config.toml
n_layer = 10
d_model = 64
n_head = 4
n_kv_head = 4
head_dim = 32
d_mlp = 256
vocab_size = 13324
activation = "gelu"
norm = "layernorm"
norm_place = "pre"
norm_eps = 1e-06
positions = "alibi"
qk_norm = true
attn_scale = 0.177
bias = "all"
tie_embeddings = true
parallel_block = false
init = "normal"
init_std_qkv = 0.0566
init_std_o = 0.0
init_std_up = 0.0566
init_std_down = 0.0
optimizer = "muon"
lr = 0.0166
lr_mult_qkv = 0.5
lr_mult_o = 4.0
lr_mult_up = 1.42
beta1 = 0.9
lr_head = 0.00943
warmup_steps = 0
schedule = "cos"
final_lr_fraction = 0.1
batch_tokens = 32768
seq_len = 256
doc_mask = true
train_tokens = 148600000
steps = 4535
dataset = "wikipedia_en"
Each number is 128 + 32 x the weight over its row's rms, rounded and kept within 0 to 255. Layers, rows and columns count from 0. Numbers have three digits each. The size before them is the row's rms in percent of the matrix's.

# layer 5 attention query, 128x64, rms 0.138, rows 0-63, columns 0-63
106:159096171122150128167083140107109133090113162129083134117082097082083118133084142164124191131107149098167115144125154134160111136126151167091103078187126156086118171140188150073166117167089198
118:135189073113116103108204103127155109166095121156125077100161102166137145115101086153090113134132139139041147175151123107170148110123125059129134091109077160162169156108123148106149195133109116
131:178088165122169126126096153158135103152138065145126154096130097114046131178129134143081193135150194138154111126088139098112131144120176130076150143115151051158118095158069117166152104112145116
096:117115102154092107130160167162121088198167118131124095118073134133176122159087122157080129151112152159142069104079083102168151132155097085130114057131147159173166109125068146125175111125103183
113:062109081153135051131093130101148117180108127102093109144158144233153145137165144113110120120185118072147168133150142096080154104166139109148114106141131159134128157155138103172137139098057118
101:146096123082126171153194150167133130126079077103171056113151123125100068105166134135087117109168130093051143112152122142145124134121121073193117197129114172100125128106098123102130149102174143
130:171127102120111143130137085107126099130121103094066108175127185155147109126142170136163094147086123150074144118098096073121061158148115127143089113107155238112171116078116116154155153180136128
120:145192159064108170093128139124158164169129135103127123112104132111160104140101201117095137130106128153127154082134124126201098076112101140121136186186134118152080191060082121112151144100153101
098:117117155152129110131101118110147121103053088175150125171184076094149133112192153126139103097161088135209103112106083149142119141123121036115125124128120102143157132063162138154108184117148164
112:186180123161124066132162110145120082105143110115122110151114073186119124155110128126201178114097133129084106074145117117167086170073142116145150114088124132121106120098134153187184099198135124
121:121093128128151100112033131124151176138133141164136171151142098136072130166099092143122096148121108110141108147063164152120147108169194164173127067071129167168093129102141127161118164103116188
112:170170154098083102092156143141038108134178130139110149102122101173097123100113192194127091110111146177151116153052142091122128116162110097140127115090125143117135124068134152093176135137184138
114:096136130097173117140150139166203089132125041111124177082115134116055072157176149117133088123137200118076150134130111133158170167134118071129158135128165096112129137139080121098128146104143153
109:130120111129179145174077120119086117092180193114158124115176143172077127129111109110158119174084162096085156179079116092146162143100148093095109185095074082100142111114158091169152123140126153
117:171092128154178200079163118150179140153135127102114081095124131112096103116097124134060120185102141074095167105108102107174091198143079108137148134191175128106111136128142168152124097132142109
118:176147115123150086083176113170079135094149143117119055146099155090179077111084099168125076133170171123125132109147144095093150105087178136170133161180162125121103122123136098191112114112163170
109:086114150094145083118137133161210153150176126160137152086144154132086111182125122115111108120128118065087132185162134110090165091110128206085138169117131162117084135139120090192122089141092095
114:141093091187085170134125119080117127124130149121115160090126212196082136074110148087063113169154104087111115110102080130175140120179090147142182140125142140100134104142165132149112154087127086
117:159192091155099118092102097122121131152119088099130145160091124138138093108124116148151105066174143145129131101139173151086111047164111121088194096136112104216112168140117107116128057156148149
116:115071093164137110146124162075131109107151108150160155142097129190108077126163180067118147117111126146194142136139087123114087114057121141094174197130177108163121122124122112186106143121100182
118:128113141130164095167146136146116142122119127078153091095198139164086144165090113074142095066131102107106138115156208130120182164118130162113121151070150093145165144179127085196088137103107156
126:154135040171177137141129138069171114143116146143181108120120123141147119094089087103148113142172122154122179111079182154140144142154148099146159056065140086115127173155129141101093065133157139
095:182114163096147130177090095130094136185100114149155168034092158153081145126123183167113150104093111113144159124152187156128169120079097137137175114168170071115137141119144112145124136125098081
114:098171116081137145115126171120092094172174118082063119115146155155192116114199086185103101080133155157129123132137164160101103115112141077083121098061151159112113137128120126120115149181168169
118:142122087192129078156140092111125090159113125196114172096128172143115127155159184187119126091119083105087138090089144133073126145128144095152093103124100134135190104091168183163138155141081088
112:139112043069121140119128059121135144119151200174094159181176118133134139134109065123077130088134132115150142111173172127122071123134148078143144155116168132152148079146137133091139063116119157
121:130037139130140101133089099116124135133166094135181083160118118100108113110159158159125123084158127093148130084102112127096115098214178128124147140135200080097115134153144150149132171164058170
098:081109077126113115124079104078105169168122120124136194156090155149138126108048147179152140111104114126165123127117157187112156061132146151137151141170122172096142091144168118113068136189101167
104:121111099128145145068117137096103160093145103121161079103184133165164057104190134204114164179113074122147101158154084123095151119159146106100131147171119110146127100076124119131209141135123118
112:107173174190124161086088118090116158117114158121167153130094129109145172133065086140094062104131103108159072153143167183092082114121162103160111087134085146108181154093164178108132120142121145
110:115108116191191046108118093129169162113115117153130172161103168142068128131120159150117119113143170119140110147134132075138115148086173137103172152098095141135107191171081056084143124165139143
110:103172143078134145127136132071129135164180105100138140185158100131148105115142133158119145142145129051146071127136076149100108181179146099075118146081129191142114104158127212157110092107110097
109:169145101135091094060127177103129137161167153107156128079134147126108195112126113177071105169133148126124126159134163161127097151102101122152159152100048102093079168101145090124184073134159105
112:132108108142095110128164158136133142112191152135131110118110163152172048046106168147128106091126167139110083190110112136051187128124097144105132099145161121111096096087165108165158166120089098
095:184108162101141142174104185090149130143103102097190088202145130139122079079118136131105103158070132147097090104148166099143129105101120117141095097146156140120160158121168126124192058085165143
089:097118196092128169117091087141113097105126143132131155084150150136129131099156081167101112141148150128124159164164174133208134094111152099122094127025126118096149048115137107133088126117137184
089:066087136149107074115187125105172115127129123123091153166103125106208132095164092160069057148145118125156112098153156086111140120123085137106075154129139152172114136190072122141093141151097143
112:114124218104180083103132153207149066088132118109122165112122060153103155124122138115140173104113151123111108170138185111156076148053136149120125125087127166114184139148120100134110111091128116
095:170127144095093181169146101135115186119031099092146103144117166133114197076098156092162136114093129184133122152089157115142127107115115153102135159105178104122096146166130117135069139155132065
079:105170059128131108100090088118140141117149119168181096091106185167124117093152139112099108139143176147118145178121082138077091133110135117157162090102193128170083096150206091126167108125085125
096:170124078154137082066150139104147177150130136103070097158175118133136079104193096150125139194151137147094151143149154135133144086096157073104155116128215103134090169163128120128091127124167103
102:145087092155158094108107098094105162061117110203142156178182139176132142100126131182172162148152117103130132142125137132151107111139105073155115152151121173065145094096160132073102158109059107
088:117120128129144156146141119142169109207118191100115191071088185131085184132065159095122104103066111099157134155061149158131136163116176163110132122109121120149145092130085169098119110133139108
093:150146087149159098098129116162091106111154118132124137099101127122171167080143137167067152087121118114163188136187112093166114123163073056103131147123156086121093141197082086160173151124173133
089:092128104126138087041158126169176116122165095117084130096165088118143119111130123136095165129148090122166155206184084127075133144129116106112160184119155077121121112133175178111184105099108141
100:138154109140180123142112124120169145115166141204139134203076173115143132180116101062085138147123136104099157115150078129084139136128077118047124170135136143175084142133075107150153089098137114
099:106144112108142120148169114167120201096158121152105158090125149133071091140114128096164153152184072092098128184084093191120134094092075076113113120106155179101120113159154145103103180104168135
101:114120121159130113165088137110101015147072145098155120152135144133084115168106155129133104141071139159167109123114144157152166160150111079125097202128124059171104120087090105137152123173141096
104:066156131109127134118109064107149078145080141125097129160143150132136101086186139165082105107139183081141135102143100167116110074193167125117102134137137161085141163207161055141148125139122127
090:094194105116170144111134137197092129167087182160105169102099122176185121155120101097114154077130135146084182104086173173156123090098175073130127114111136096141150171166122118121114142127118081
095:098127137118128129138201134128128140071097084148147149141111094159124097147176162117166167125141172195151151141123092110051138129089083109066073189163107102156107147142133154110075089105127158
099:117100079147088177117169173090117181164141103112110111191140200083157132118143130091098078107121106109170087094142099112046128126169110168111156126136137162131188114138171139102142123137085156
107:177142125155132078126120150127132092124173116093133108154148183143133160109116131179126086101195141159108089153096151142021092150119195143102139099100131146068129170165133108100141098087101154
108:131091147146108123123188186139107112135125166108102128121116106163150130108110118103123142154160073128218082105115077108149081106102096132099154141151096160151167073144109142188135100057203121
096:181096123115141127129091141157202167108082118194164148151170112110074177085151141125184125094171144125117103101089135162155146126122063147070142125091128117093084171178145096129126105106135093
093:179190093164199105091151089146149071095094147162124161144148104096121143155139071096135166097154137078140123156148126176102108119100156104184086109108124074179142126122127146171103065114122121
105:196125141141113116196135148130098123137111057152138153034101131112127198155123144115096117155121138131079105106100137098118085163103130203114136061146129078115138160121130151168124138178125089
100:139151079095133063206165125161118150138124158155102101174134097050118181110127147118068162134124162093154165113135120146121153158188134142110119108122127057127159088178115090151144102124087152
088:081147116121077082104133148188128149160126124153048065162121087044161148174138145150156120099120145149120099120179101132097177111121151138072120137122119146136111146131173152124209140148104106
097:124186115155175150124150060160133089157145081063137094162102123142130094141149138114123104137103159105102185116165103063122147135124082152124144141142114136097071112148073140129138136212153198
097:151110067072182135192122139179154111115145160098103143097136083155146055132054117148084115151152137126126179160138096101121109099076134111125168156166094108110101138106168159116125103118160190
102:143114086103152189156125072097136120155118129118037178100088154125126119122152175205124126158102147131150160137141145120190095100157135137141096157136092160084135157129149088108131094107143041
086:071134152136168110130094186067113141102146123137089109088163119093105131152125110186159136123176115141197115128129055135150118094158098172133164167092165070100100092134093134145170116091175159
100:138148058176119156104101121067102142114181137158174170145100108128142129104148079153122135116117143184156159165088155126184110150054141061079150076104106137132158126169136092115106113160158099
# layer 5 attention key, 128x64, rms 0.144, rows 0-63, columns 0-63
117:173111169105126098116136165122098122100130121159104122112105103104049181134114125130084185155117124124169123165098132117116129193145130172108107104185104135088110155162137140087232101143066150
112:120135104140175095129162087162140120163097132079095113048148110176158150099113107135141120138143094097070147144177125100169149103185136067112135084105053158168130158111125165093151165166113159
122:163126163106183138134090139203118097131183144143089167106107109148051107125127145201089138079133169102136089092101171144121126149115136098087143127085134091163079108124120143177177085119158136
115:125098158145115074082137123173141140117133125190093154124092100093124151171117112156081145114113145178173110090053122054178159168148125103131096101127141125182100122113057166085137129141109168
104:131037113160130077169143123078167150175128103118150115121125147188175152130134144139091102127165094134098122105159134084127148114189103181103110145123102158120145125187111127184117157138044096
092:140102173118121112176141110117147148121146052134170113135103165059125072152152151144115107051143104132150091172142166149092160112126110085158137121158162174112096173093163137043105128147092138
149:119099094157096101145149080114114139138130120098128116164151142144121127143153153140188094128039112152075154138146078079150051153115154116163157117103145182101177110107107101146149198180091154
102:120163154064117154105084090133158171124146124127180096120123129115205125155117082153171168137130104155139120138139086166131134052125116123140175142158124151151089147048104136081149129112147043
120:096134134173128145170055099093115127123092085128174115197158149123182109137191147172127117087148120118176116104068094136082093116112103052163108115088122126177148128109109128129156131119183148
109:184174109160158105077124134134152100113151099109117128106157091188101135148142180158204145160066130122089166163108115063098124162077127120105192151106116092120113103098107122168171120150154096
132:130130132102130085119115119149163172138172179161154122159163087137117126145091078131076078115165126090088085132118132098087137108192179134146124090093101208201114122113139136139107158093118190
128:138150135140124119085152148104086090108182141146135109103080116196093104088121160200143185146125177160133079118065142080144164110132142054130147134087107100120124096147162106115182136114176151
099:133085160122136156155123115130136129136134135091132180139147192182072116103102164127080080081157117110101100140101187119141092100115127113112185167093156171112175142168163128076065143147197119
131:136151081117140135138099126097080144128175201078125092088162130203098118123087111110162115209115159130111137166120130116103159142168151125071129130070109096082098125141174090174149115121157168
131:158066131156179157091125093105150142087177133167141123149130135112080087144097117109060154168091104035100171137128100142156110165113117120194141118183160091119127129131142161167160081112119126
146:151137122127144108113155118190079168124164134124110070141110135109117149108092111161144108143140147138089140127163163108051150096081167153216118181152146116093106099109096062167109080117140188
114:159103138075153067137094163159165150129177127106127162105162172136088147160085111090114105147161108083082100119208100136121161110117156187095150162101159130163094103139121157167075129088082129
120:122054096163154117140166127062194119146155193147150160138124165196125083132064159107078134157090091084122134119132108142173139181173090102153126108147157123132132125110151142149082109119130089
102:102143084133103100112136114129134105172108078128176110145138088132159108114126127118144063043180126185117133110164154149105104063039151110151189169127152113173152150137104074134115130142155134
124:101114108142120139136065132088139137161172129090143126221090167161127072095143184143157129134091151162144123097121095111078084128149101127076184179115177128175110095132089102164122098140145158
127:114138174104175097144122157143123112178069152088135142079165135137093148145120101126130101077128159092076200099167178147089216126139136151143100135062136108131107151113143101163063131139115147
114:165127063165137178113097102061201105172100126156157152132119090097069133079080096137079111136117146145138173105068137111151117154144133098139171090081144082153141149180119114122139147132162154
111:174116136144126133104179119121109125172117118119092125063157176137061139117120140175125110068148153110100158121180193142060140091137120125141138137154147056141126127117161090114174119162121041
114:099124130090095129112124220157126096143171059092116140119158115075123112123169071144135136117180188158134118156110132146066124135102145123080151115071163151161168114183115083101130111117163163
136:123083094204144064149152082087117140158112070173126134084142167165105117118150178190116108106121120085098130094117098114096128151130113082151167129088160092101164112116166173138119183166103104
119:112117046071146147141141098119154122132165140150085119096168098132139102105153059110083165107130095094128194147155112173161140087159188130173178114108176105158148108172163111128100081136139144
128:130044101133116116141071111139128134161191138157176129117156122095138116137178176182094094087155100081174129109097154124084100126136171124167105146166193105126133159112148089169105179109099159
085:081038090154079082126114105124102101153165146139068170132091178155070080094140106130121115155130160139164111114115157106111109138150126113159119140150193189140161124172093108106123173164093125
101:189106126137136081140121136168124171085120104125160089128161116128189083177145149131126157164114180139091103146153067126109110134119131081130149120213116123129073100095114195128166103068108091
109:130073149215151168067165100118160197099127143104163146137160139090111120102122094142088102148169065079102117135143142128085118147122123059174121086104133144095145168116179148098125140105117150
127:125128141181140063121109107124165123173130147135117154143090171148072183121090155158083092090104095126180121133114130093153093121136160171111186178075074142141114183176082070116126122114140151
115:100161131071173154088086166104185145120162094159143138083148134150135106147168128128079132157153140088128086168113086190137146164123100101058167135069146170095082116149152162141124161109158086
085:234119123135084080060182097109134123146078107172126132105126119134084177151083126181141115140147122143099103072117125122102140094124095121156153151124073112132101157181150159108095168174116123
083:130111133136147044169209156073136141109179151145166129076099113109152080058129156123153147091086113123144116126125141146053176153114142134176132173176156151144110088088137118138132153139117144
095:134184131152130083133164082136102133098164139148136152110168176099116077179132103098123155116198103148122149111121145088084115130067157085144165088098092060119083162146097125115144070160181129
088:135109141104126143113078107132116122174076150134118095129154139156102119094153093193131143085179138142094101172106159141168112118148164187127147174052108195115100092124093100112067158133168185
091:139072128090124135075152139155174179095138092114097153179137116041155128125187130095140145132171183118191091138092132135128128138113128116110092145136159177127142137194113082094109128082116184
087:101146192085133086114083160149136075163183098166070148139116131139138135136122127139141135102131128119107102158113184098155080182050124177143132114137132157136158080094064192150163098101132126
101:137156106143070168140182131139083102127159156092111136168155200142157128137115074058166087147127131142126127077129182155063086150132181119090073071134153127116118106147120094144108111167148121
079:105111131095115172119109156116132154140081157191157084094104199067141108101109098073123173091141132175114191141145146145126192088119110133064136187112108160116115150138158064129123109116152130
091:124083121158109152112163100116186129120182104123156131138138151083187109119146137106166176150151151117063130168132138127132109105095076095065164120131168099143087177179118116100105131164129032
101:162087108174148088198114102125094117095175105133160084105143155148131093092122116143094131137127155119098136122149173051172084102113182131139136154165090098124168147180113096081084129114085189
081:135131110078092136118123103119169166181119178127094161153107118140088150121068156194098073119082112168146159158130186116117120172134183138139136132135172120088121090085181114119071177172107114
108:141081113162085131099081157142103118122138137155145103118083127118163136121133161083137213076100135152127095140078103101206148125171093112176099150160190102121095175140066155110160129096145112
090:128083142142127126090093152150123125109112104154113110095168159119155134099115123103109146106169070148069154206149160160164112110102163139214149151121089116126097184141146146084167061123082075
101:117161084158138114164133123049174184130092112148179166124092217154141087149103166082137075129121142157088128135118103106111132066089123160128178145090176157115143132126147103117106166148095129
106:127121097116107175140095147084151146161121113125095112154108141138130115072107112203126054179115103067133086098125150148106110149156118147158123074105115167133210075136172122168085140118180158
090:084106102128121084088093135150119047137146163122109186105103108163118130186125130107139167111091176154144195135077142186134085124156105124131114147116175065149129139181156086152146097180113111
083:093112138167088138167133104114123166143129057150118098122158143138163055160150161139127127105193091156160078058124090151068132118140123094063147191112112123166142135092122104147126181115102149
077:105160172157104131104095119137122130199051115142141154117159108116178133117104105147105125050164188141084124089131188113140157118130102079097130123065131133159118138130170085142083169161153080
087:133125115212135072140154153129146136135152070105116160136121107163145122131172147134199121113088158154141170130124076105100089121132099096122149133137054130146173096153120114130203067096197133
091:131102099166135118105164072153091172111120111125080167105166194072074123127157134139082116134159125104187142160141169150094164163133131071097154136099152097156142117149116034119159078129135121
102:076145202133143077140151203167162073092176119140165125136098130158128110205060159094149121119099173139161095142120138122149164135098131114099128104092102116098141112132134134099096100111132201
090:149175090146144118106231145137079123146108153086065106118060134210144140126104120055162176130139092134144146133104135099178109178130121153160146147134122097133146072127109146160130118121140137
078:131111048139126132177106094093119116144121102151127156142103143159166166156150134154126071059098124140159082072118145098157117135123086120021090147113127169167139144177131145126106168177114111
081:202113100141144181125137136157135147110085142138123094149167063094131140102117153122078133093133156091072107145170129102182132060065093159124078142144173113116116129131134141204142107163083106
076:172095195152167119133159221106140115128102130101118158074128191137074140120083138120104124115106126065110138082134133126149189147083072146081152147149133072117133164137125118145141115182133102
088:138115101086109085130124144159037135102131115101079107131149118106099140162089148125128138154121179097152133135139110162156201149177151205043066110152127139169128102153101120100149137090140152
095:108131092112094122121112099137079090140095095142085133160118132092145173154153098161138085083160182143199112086146121137139147111130202170131083136146103176193177129128117084088188141132115085
093:094100151173139105113138098196095149146101131121131090172111124084159164159138149153177054137128126160125169149181122142073099085138105170154103129166109176100117166077091066127107147121085167
075:136095121073129100111088131072137136154135119149150118138080028152115119161097126098127099162147095150132137197126133121174121165089152149122146137139096164124043146108155139095202102092162157
092:128149139136101158163139134123156107105100086150138161128119111169099091094107141192054147104145109133138055139088127118187092114161137082104146134155072161146125133135123164029173143112080095
090:109189147121174164130090178118142068121108132180118104085129082138177152191115131138145138139126128089127082192068059151132145120147088122152140133130119101154118099066097184124155098082126135
086:121196081181116137100153160110124133135133105129161101160087060103150143074187097150122158149084149139119155110080133128114162164135113112080175107062126113156077121170109118146168140199097143
# layer 5 attention value, 128x64, rms 0.115, rows 0-42, columns 0-63
137:155161124133170085071132106087135151104112132099144065159162175102119113082115082097170134109118134139103113116111125126150109143128102123142099164128087154190127119065184067201153148184177155
150:142076133120134089103128101071157172140103085143134104098133093112134168138135103170097125130158146143117101177072205143120101080187138090098127116104166079064163162122106115125147160179148186
127:117153112086225081167165162103096118111151203151134061171169103126130137098170137101139118140124155143105146119126134117128105117146078094118142135158118109209091158120130127099148117167056145
155:093155142089101109168130127081146151100093133081091181095147084105109115120097109159149171151103177136120109110170152158148165179109150145147131101058109150149149218129060091152163119103108100
147:128104184146076107097109150129206121125109094081067068139140120105188115164064061134177117174118134108116160108091166141100129121186190136116126137118163145119107149136172138126133125083125136
137:085108082164210125167100161114161136130134139142141127164126105057118152120137118151127147155156148072108063188105109076115090110133151107121127142176139148085117060200128159093132175145133119
129:150152094144095156096151115119102150172137111150121156078134149118089177108096154114120056089098096194123121146076088204167159111128090122174142107105096110106145092049109124145137135144180158
142:136110116109177191200130145143131111089158161160108134112137158188114145188108097161127051110096084147134164142063146112122160082107122109115150113106170099086148148139119168163154104103061121
138:145184096120124165173160170105158213077166093116116183141158103108101093151086160153148105123087167072059140166104137082130142150151110109128086150095111189122154117118156146150114100108118121
131:100157143128210117156147123129185108141112106099102110123107120106115112172098111166122156127118100148090160121101163111106098161128186153133094135119141146096175139077176117222187069081085119
140:094093159092162148132127156100082141087128170167128151112144092169120148050095115098134072091140175124171120139114142155196124178117154073117137118112136107088085214109069121141123125157129122
149:169109091113119164098157178095103121139155110123121198150157078141105095169114154143158133157114197132130123094105033168129106107121139116187119162139092148157079127158109112074128130172094176
146:158146070161097122110130110143160127141153098172098130122165136158120108187142072101107122160123099170073072118131178110109149068149052141137139162081130141119137149123142085194156148176107185
158:167132175060123134104149162171070218133090138163164130120080108131138066181140082139126137107146133090118115134152170147117048161138140117082159147149142079108105121158116105097129094096147121
154:090123143115137110103133193137114198163099068123137121136158161109113075120114114136154110121095108140171087137154141141127078106145120118137162086158113079149030083142124118218130142127130186
131:122128181111113097053107138179077175161127079140157112145114120108116070087110151112101089186157096147162170148108120084152137125165132159151177149144125103123124152090145063166176132107160074
145:153120153090125109105142113116125097084145137073087130161161156122151130082163150174201168084097083139110141140125112222160122161120151155135057108109128115137116125098095144090085162141159194
154:044161149132135101193181210160080122141188108117121117149147122135126101116101111140087152167100093130149118167102101142102124100159174103083095091118094112153108165137091136150146194114124090
151:076128139164138182110080119163154097132123190118100154084133156131164167102088080093149089151092156102181146059143110143179127151111159105137169179164146156126047094135152151139118110099129121
117:121157050156203134107116132107140125136120112101102123163138106083052116163142174137112163144158125150107150142121106076149064159088149141144079163121100144134138102060189135158171092105141089
133:161133145126054182086137150107163119204158131125139127132108080144118134151138184142110207200143120142149126119154078163075112116136097156100126117126103177167120110099079118095083098153112090
131:098138184107122175106103138087174133176136145152106056104137119144132186143076114172146145128113107133168093132108068178150093145110153130092101068095175086127136072135127165182078151143126119
158:143158125118159134139136118087146183120158116158161067113091069128107148108140083144136102110102146078058146155093177201117129182158069147164078152164124141114143132126128143061114179095113112
144:105119083196125131124109121167108128142106087163179057140141140117034104069105107125130095109162106181099114130145127178114181185134109120152106119138121147134142152099109221108127155114135119
147:128120157122166128113116058178093071151143138174137172116130086150109111098099112092131069159137149159154149087089069105182156122156134140170151130109168133090155177130141101091148060139063139
172:121105134152151132112138161097150137128146068111179155108102111149100120124126177117101143071157165111178118177111118136100094123176178068110115111132163165063151091073101135150116067194114185
139:152098181138142111136137167116123049167154170100098120156089073051179138090086166108131115149172132156084094196070080116119121163128190117134118129148146124118154145094130126109167121155131124
137:174075133111103093090128067125102122081078111073153136082067133128117080154107098122151101126178181149111140104143128121076160144129115136164177152144150108151194191159151092122176122115129163
133:193134115108175115090085125102130138091079146069086148141067138098132139099208128123136109060143115093126132191151182136134126188121120098128169161131142083110093098098105117127106138150163174
150:188104154128096118094133113087106174084160088125158177150152125135190102099099115094144111103118141086125115124072142061164122139098150134128073189127102152134087169122179060136128145166180123
151:144069109166096143148155173128149090098103083124108135152085152146139121121091151097180057052153104125123120149126121122061203128125139151165146093171112153082103136187140168132088150104145150
164:194110136111164148095130135158067109115125118111142111181113198118112109157121106208137115130094071152115171132063065173143137083135166112106095138128140098134168089072147140095145168117155145
085:143155117077138053161113112110097111175137101079174147127116126160144129076137198134090153095161161149098103179117174108099153084089111111145163131196109157155100168123127173172170115128096103
081:143081182107135147147124104135073067171201095126141087119170076168183157137106144109123142134112156124137128139131159176122055134122140157116110114174098089152164152149078093151076148171130172
067:160146130121096117073106091163117116128118129154107082143194138089072153199154129066128126145124128128110198142164133121060161096110062145122181142080123128146138114159149075152136144093105086
091:138166146109134187132149109127103139127131128174148199070056146098126125170135154125195132108104054117124117098140084130170139141123103140134047144204110128089137124117168122079126136098123093
088:091107127102196168131089070131113121125199148091118119105154067138078137144171117187088139180125168140154131127130158118162116137189115095097144110108177132091119133135121153163075100072079111
099:154150129081195103110149109129119139098052165125096116176163152104090103122156123121178147128076155149148187091141054154152166118132119149152166119179130098176147109086103092074107136088152128
074:151113080143138177125122099106129086123148137100094213038075126144114156150115182125148132126185189125160131086148092152158138076134105145120131104138150122164156109151141148079071157153104167
088:093128184080099141086128137180106156161093098113141138100201160155152093093097072155108135158116119139104129066095095160152125133162149161145151129120153073123121102144135184139139187046105136
095:082152096108111111181137111128089075048140121139152142075127146196107168116120113072125131114145091119161154123127191154167170179090135119167109114080148156160158177100073150129105123139100097
071:113102089134152140116152096113086122147142203089145121101134077123096158086147165106127127141164161187134164135164085203160141107088069084163185145155131146102131113168114168121068143158097154
077:129143141125154105093079098077169109118137094072151135122111149129121100151145157178135121099073164088164172172136095101124151099185157128111096162128144156131159093048122053151134088182152162
# layer 5 attention output (transposed), 128x64, rms 0.576, rows 0-42, columns 0-63
136:093076128076134186162106207149127087130123124139109159080122130142069121121126113124112198097139128111186144104134178166124177109110136134099117107162149090158179091190106159094127087143093099
146:112166124116109130138143130142095124101125164129101157130097177165153117152095174048146139184070127132173158125168100125153123129063079156131132166180121115111128063109156132151134096071155049
132:160105151189115103123111181118129125147103051085180141139113154135101122155104125111157096111143143152147150117175192140094118168083150151175125041116148113173161077074112134134113073143092123
162:163080096165129167136139109119126154128161107177150083155121171130134046097152134142095148130136086124110124082088080116089132118108096071150150151223198105126111086132150165159120156130117165
167:129169070136100151116177137124089138132105126131130145065120172175069150089161201134102146124132108142173116151109088118115166123083113100095182215104084104144153138117135083099170145129162097
147:182201154083102105064145100157124105169116163134120178139107112155115123154068120117191128101115148192122167141111182139127132100131098107180156098066120093158098117093114135150101103105175099
134:104135159079163153171090105153162139114132118144087143155137078063181155171173111099109157101101135053090162125191149144137077099121139186094107153180135131097113129166101130150113072136120105
161:138163153164097109072118108087168154144096049097156120194130113090174125131179157124141163160122114154157110130179085135131069143135105167141167117178104160149084150102090094082129107096141086
150:135133121156127116116109095146153129166072144172103118138100142082179161107162136163103148092152099179205152064128121118094162074148100111117125116199129076161141158122077076143079106122155166
138:085110105130052123135148121076099146161130105136163140116115126152150114116104145101158146097173129177184093100096129153141148104128085115075181150204127124168125148179117094053074180154141131
154:192125091124102109147144115140143130128101104124065106156165152137138107193176123127133186136095111134048122068176094118088089133107140162137109092185158139168146068082138181138160132129096115
169:148149154148159118143113124133146136156030130151123087136184129072130172108130116140086114102176106116078170140165152151065174190091102141159137105095097067073138121147142128190118135105126125
160:118148223129137198142091161137120095074089121115142132175093120077143124073122179110105165148124113100191107126126112197139136160087116140116105134135136124067152141132126155099107100089191099
164:097110078195121100158134104087165073139107148116096139139164151186167159079111170094150123161096131160117140117068099117136113145135104118151118081087093201114204095105123139149115185148126146
159:160137096148099198129138078121125083146094174138096151133095090134126142106100135143122164143106144120045184157094171162135121154132114128150108104132119144071196131154135152048151090182137082
134:081126087139139152188159081131112120093126124123091180099149152132095127199157087092156152082137120076140131138112096161173128126120160089098110085093146142113204123173140146062084152169143159
151:147114092141136108122107148130173112153145135151131135131082098178079102102071118144031115145150137077111101132174123094118134138129150181119164166163142145155109127208078134175170070148090099
167:173137080159131121115157029114162135098079130121133145152106179094079124097140149111165110076119122126115171098115154150144092149096154137193188159141187123101123146134158095082095093176116139
159:158147146090060121120168150175116126130140074115088123087164084114124139131190173178122164085124131144020100148102152117086130122143129114130119141090094145154148149101116155098197177146130129
129:106120161070080106165128131109084109163153119142163141078134102134198137123131101121157149058174131149155138111126165132137189101157117132079133083121150083144143152197146073109048161135113137
140:117151131133205145190106137121132143098137133120156068133150177146110111081098131126127053121133101119076138160141135103147185102089163139122127148099107116064115144145172058168075154108159187
138:148131115082137157119131115133105114134111112114118155137145131222118081097153178145156177115125140123062138151181140075119142055120119177152151213153100162074099138154128082100107111097133094
175:106077108161147078155068140155111097154107144117074148157137147158116111168124173123131144111102154164198160129109110125130106112068154152133162147117124083171134087111060080196138070142157164
159:152115089073141104145078123135088132092175178118108119169159092104131132155187103113157164118084185137146149135134110113117064134112182128076134144073183084145121114174146101124156072154121184
155:131121166121105110151138128137099185108085078076113120172162113075103151201136099123152103121173153089140068158184099136080092169118104114094132096115122157121126092155132198132113188132159167
179:125180096077102106165152129141108136128097199116080076160130138111143166140072083072151074166119124166108158086171142138145173097140094180098096145212083122163122138126134138122109143116142128
153:138201077094140136155144126109158193160124119143144200092135154172074117200129091087133106088132092131102098094172149157121136108109121127099159151099148123183091087102154157131062130121101103
144:069095095137128150162086175097119184090135130155166141115209124115112132121169119087123161173128092134172123148093067149149147176130104063121113152112135087126137068129158184161123150079100127
143:114152112131105135167116158167143081161185143134111146112106067193171103139092093107101164152099064146112110099107106119171145120137130160136111092120103177229139114111092171163142114119092074
156:100114109135181129131144139153154112162074138169036139047116177101110173149152105178057162143149107108159117075120118151103168155162117124080121097153125093146162109131109173108160154126110107
158:164185087119158148067106092100134169157097198156131107133156082101110188152129077156112174170120107142121130136114094151141093137153169119096139161098089083166086157077113126138180093121140080
160:062117105117139081123125127116211147124113107130147155131149112111100172120147112080122140117151128104179139157186128129126111151112100170117189136083107161143109162242100077124113100127091081
077:113109157145131122086116094162169174110131122086103152097178084113139159161167127139167127127116123082142146112117082158122057137221123145179134158095121136080121153150109085058116138078160171
076:108165135141138138139141137136135155091089154091121104150101167086075123155132103195217137104115114135097146127173093058092204133133106126119127135117108127062089116124192165092183149114137132
061:147096127177133127184142184100142140130126147115141132113071154150132127053074149144134125171128114155086070115125132112147092118159176156111092143213124154100102136058125191102114110069110125
085:141177127152119113077119118133143143095127156090102094167159125161193092100113068082086126184144145145092196135166176127114141099122123086158162103104187089138089086109148138166153100142138067
082:151118099161111070112174169100126140082137103188137160084103165155119193101076114119110099120124112139151143150116118109161146121139143132102127094166028069143158097185128089137187145130166115
092:154173114113096133071123153140148111150164088144150143150083140159204137110106150171050110131155145102083123140117167080123110105136144083116060143066127181082122145149127185142140084145171128
064:125122140148125120119177072207108189092125117128127042169137139148127099105112121070133157067101129148119109160116184095149115125095097097136144117171171140118150153150091095169195121102155091
077:186134095120126131170134132082150103113199143132116104135080095070152184138193175122108103132149131144149130177137129086095121156135104095160143114085094148138099095092098090160164049167139167
082:164125117119076155101115133119131163204096173142151083191157103121115131152090143104151188157101175104105168150100079119123111105165152081066157162155081085141127064138154126088137157137108118
078:087138147166126116170107155134149136081093090159139128121151213156124099109113179140128204069120088135122105119081181042104119123128152137081108152133141127154159162143104060142135134085141147
069:161096088102134128092192133173118104093141096183062149114146111155136166118135081172127165167105128123108105078135119119128101149058133129131123065141140106105148139192106220128134142116179114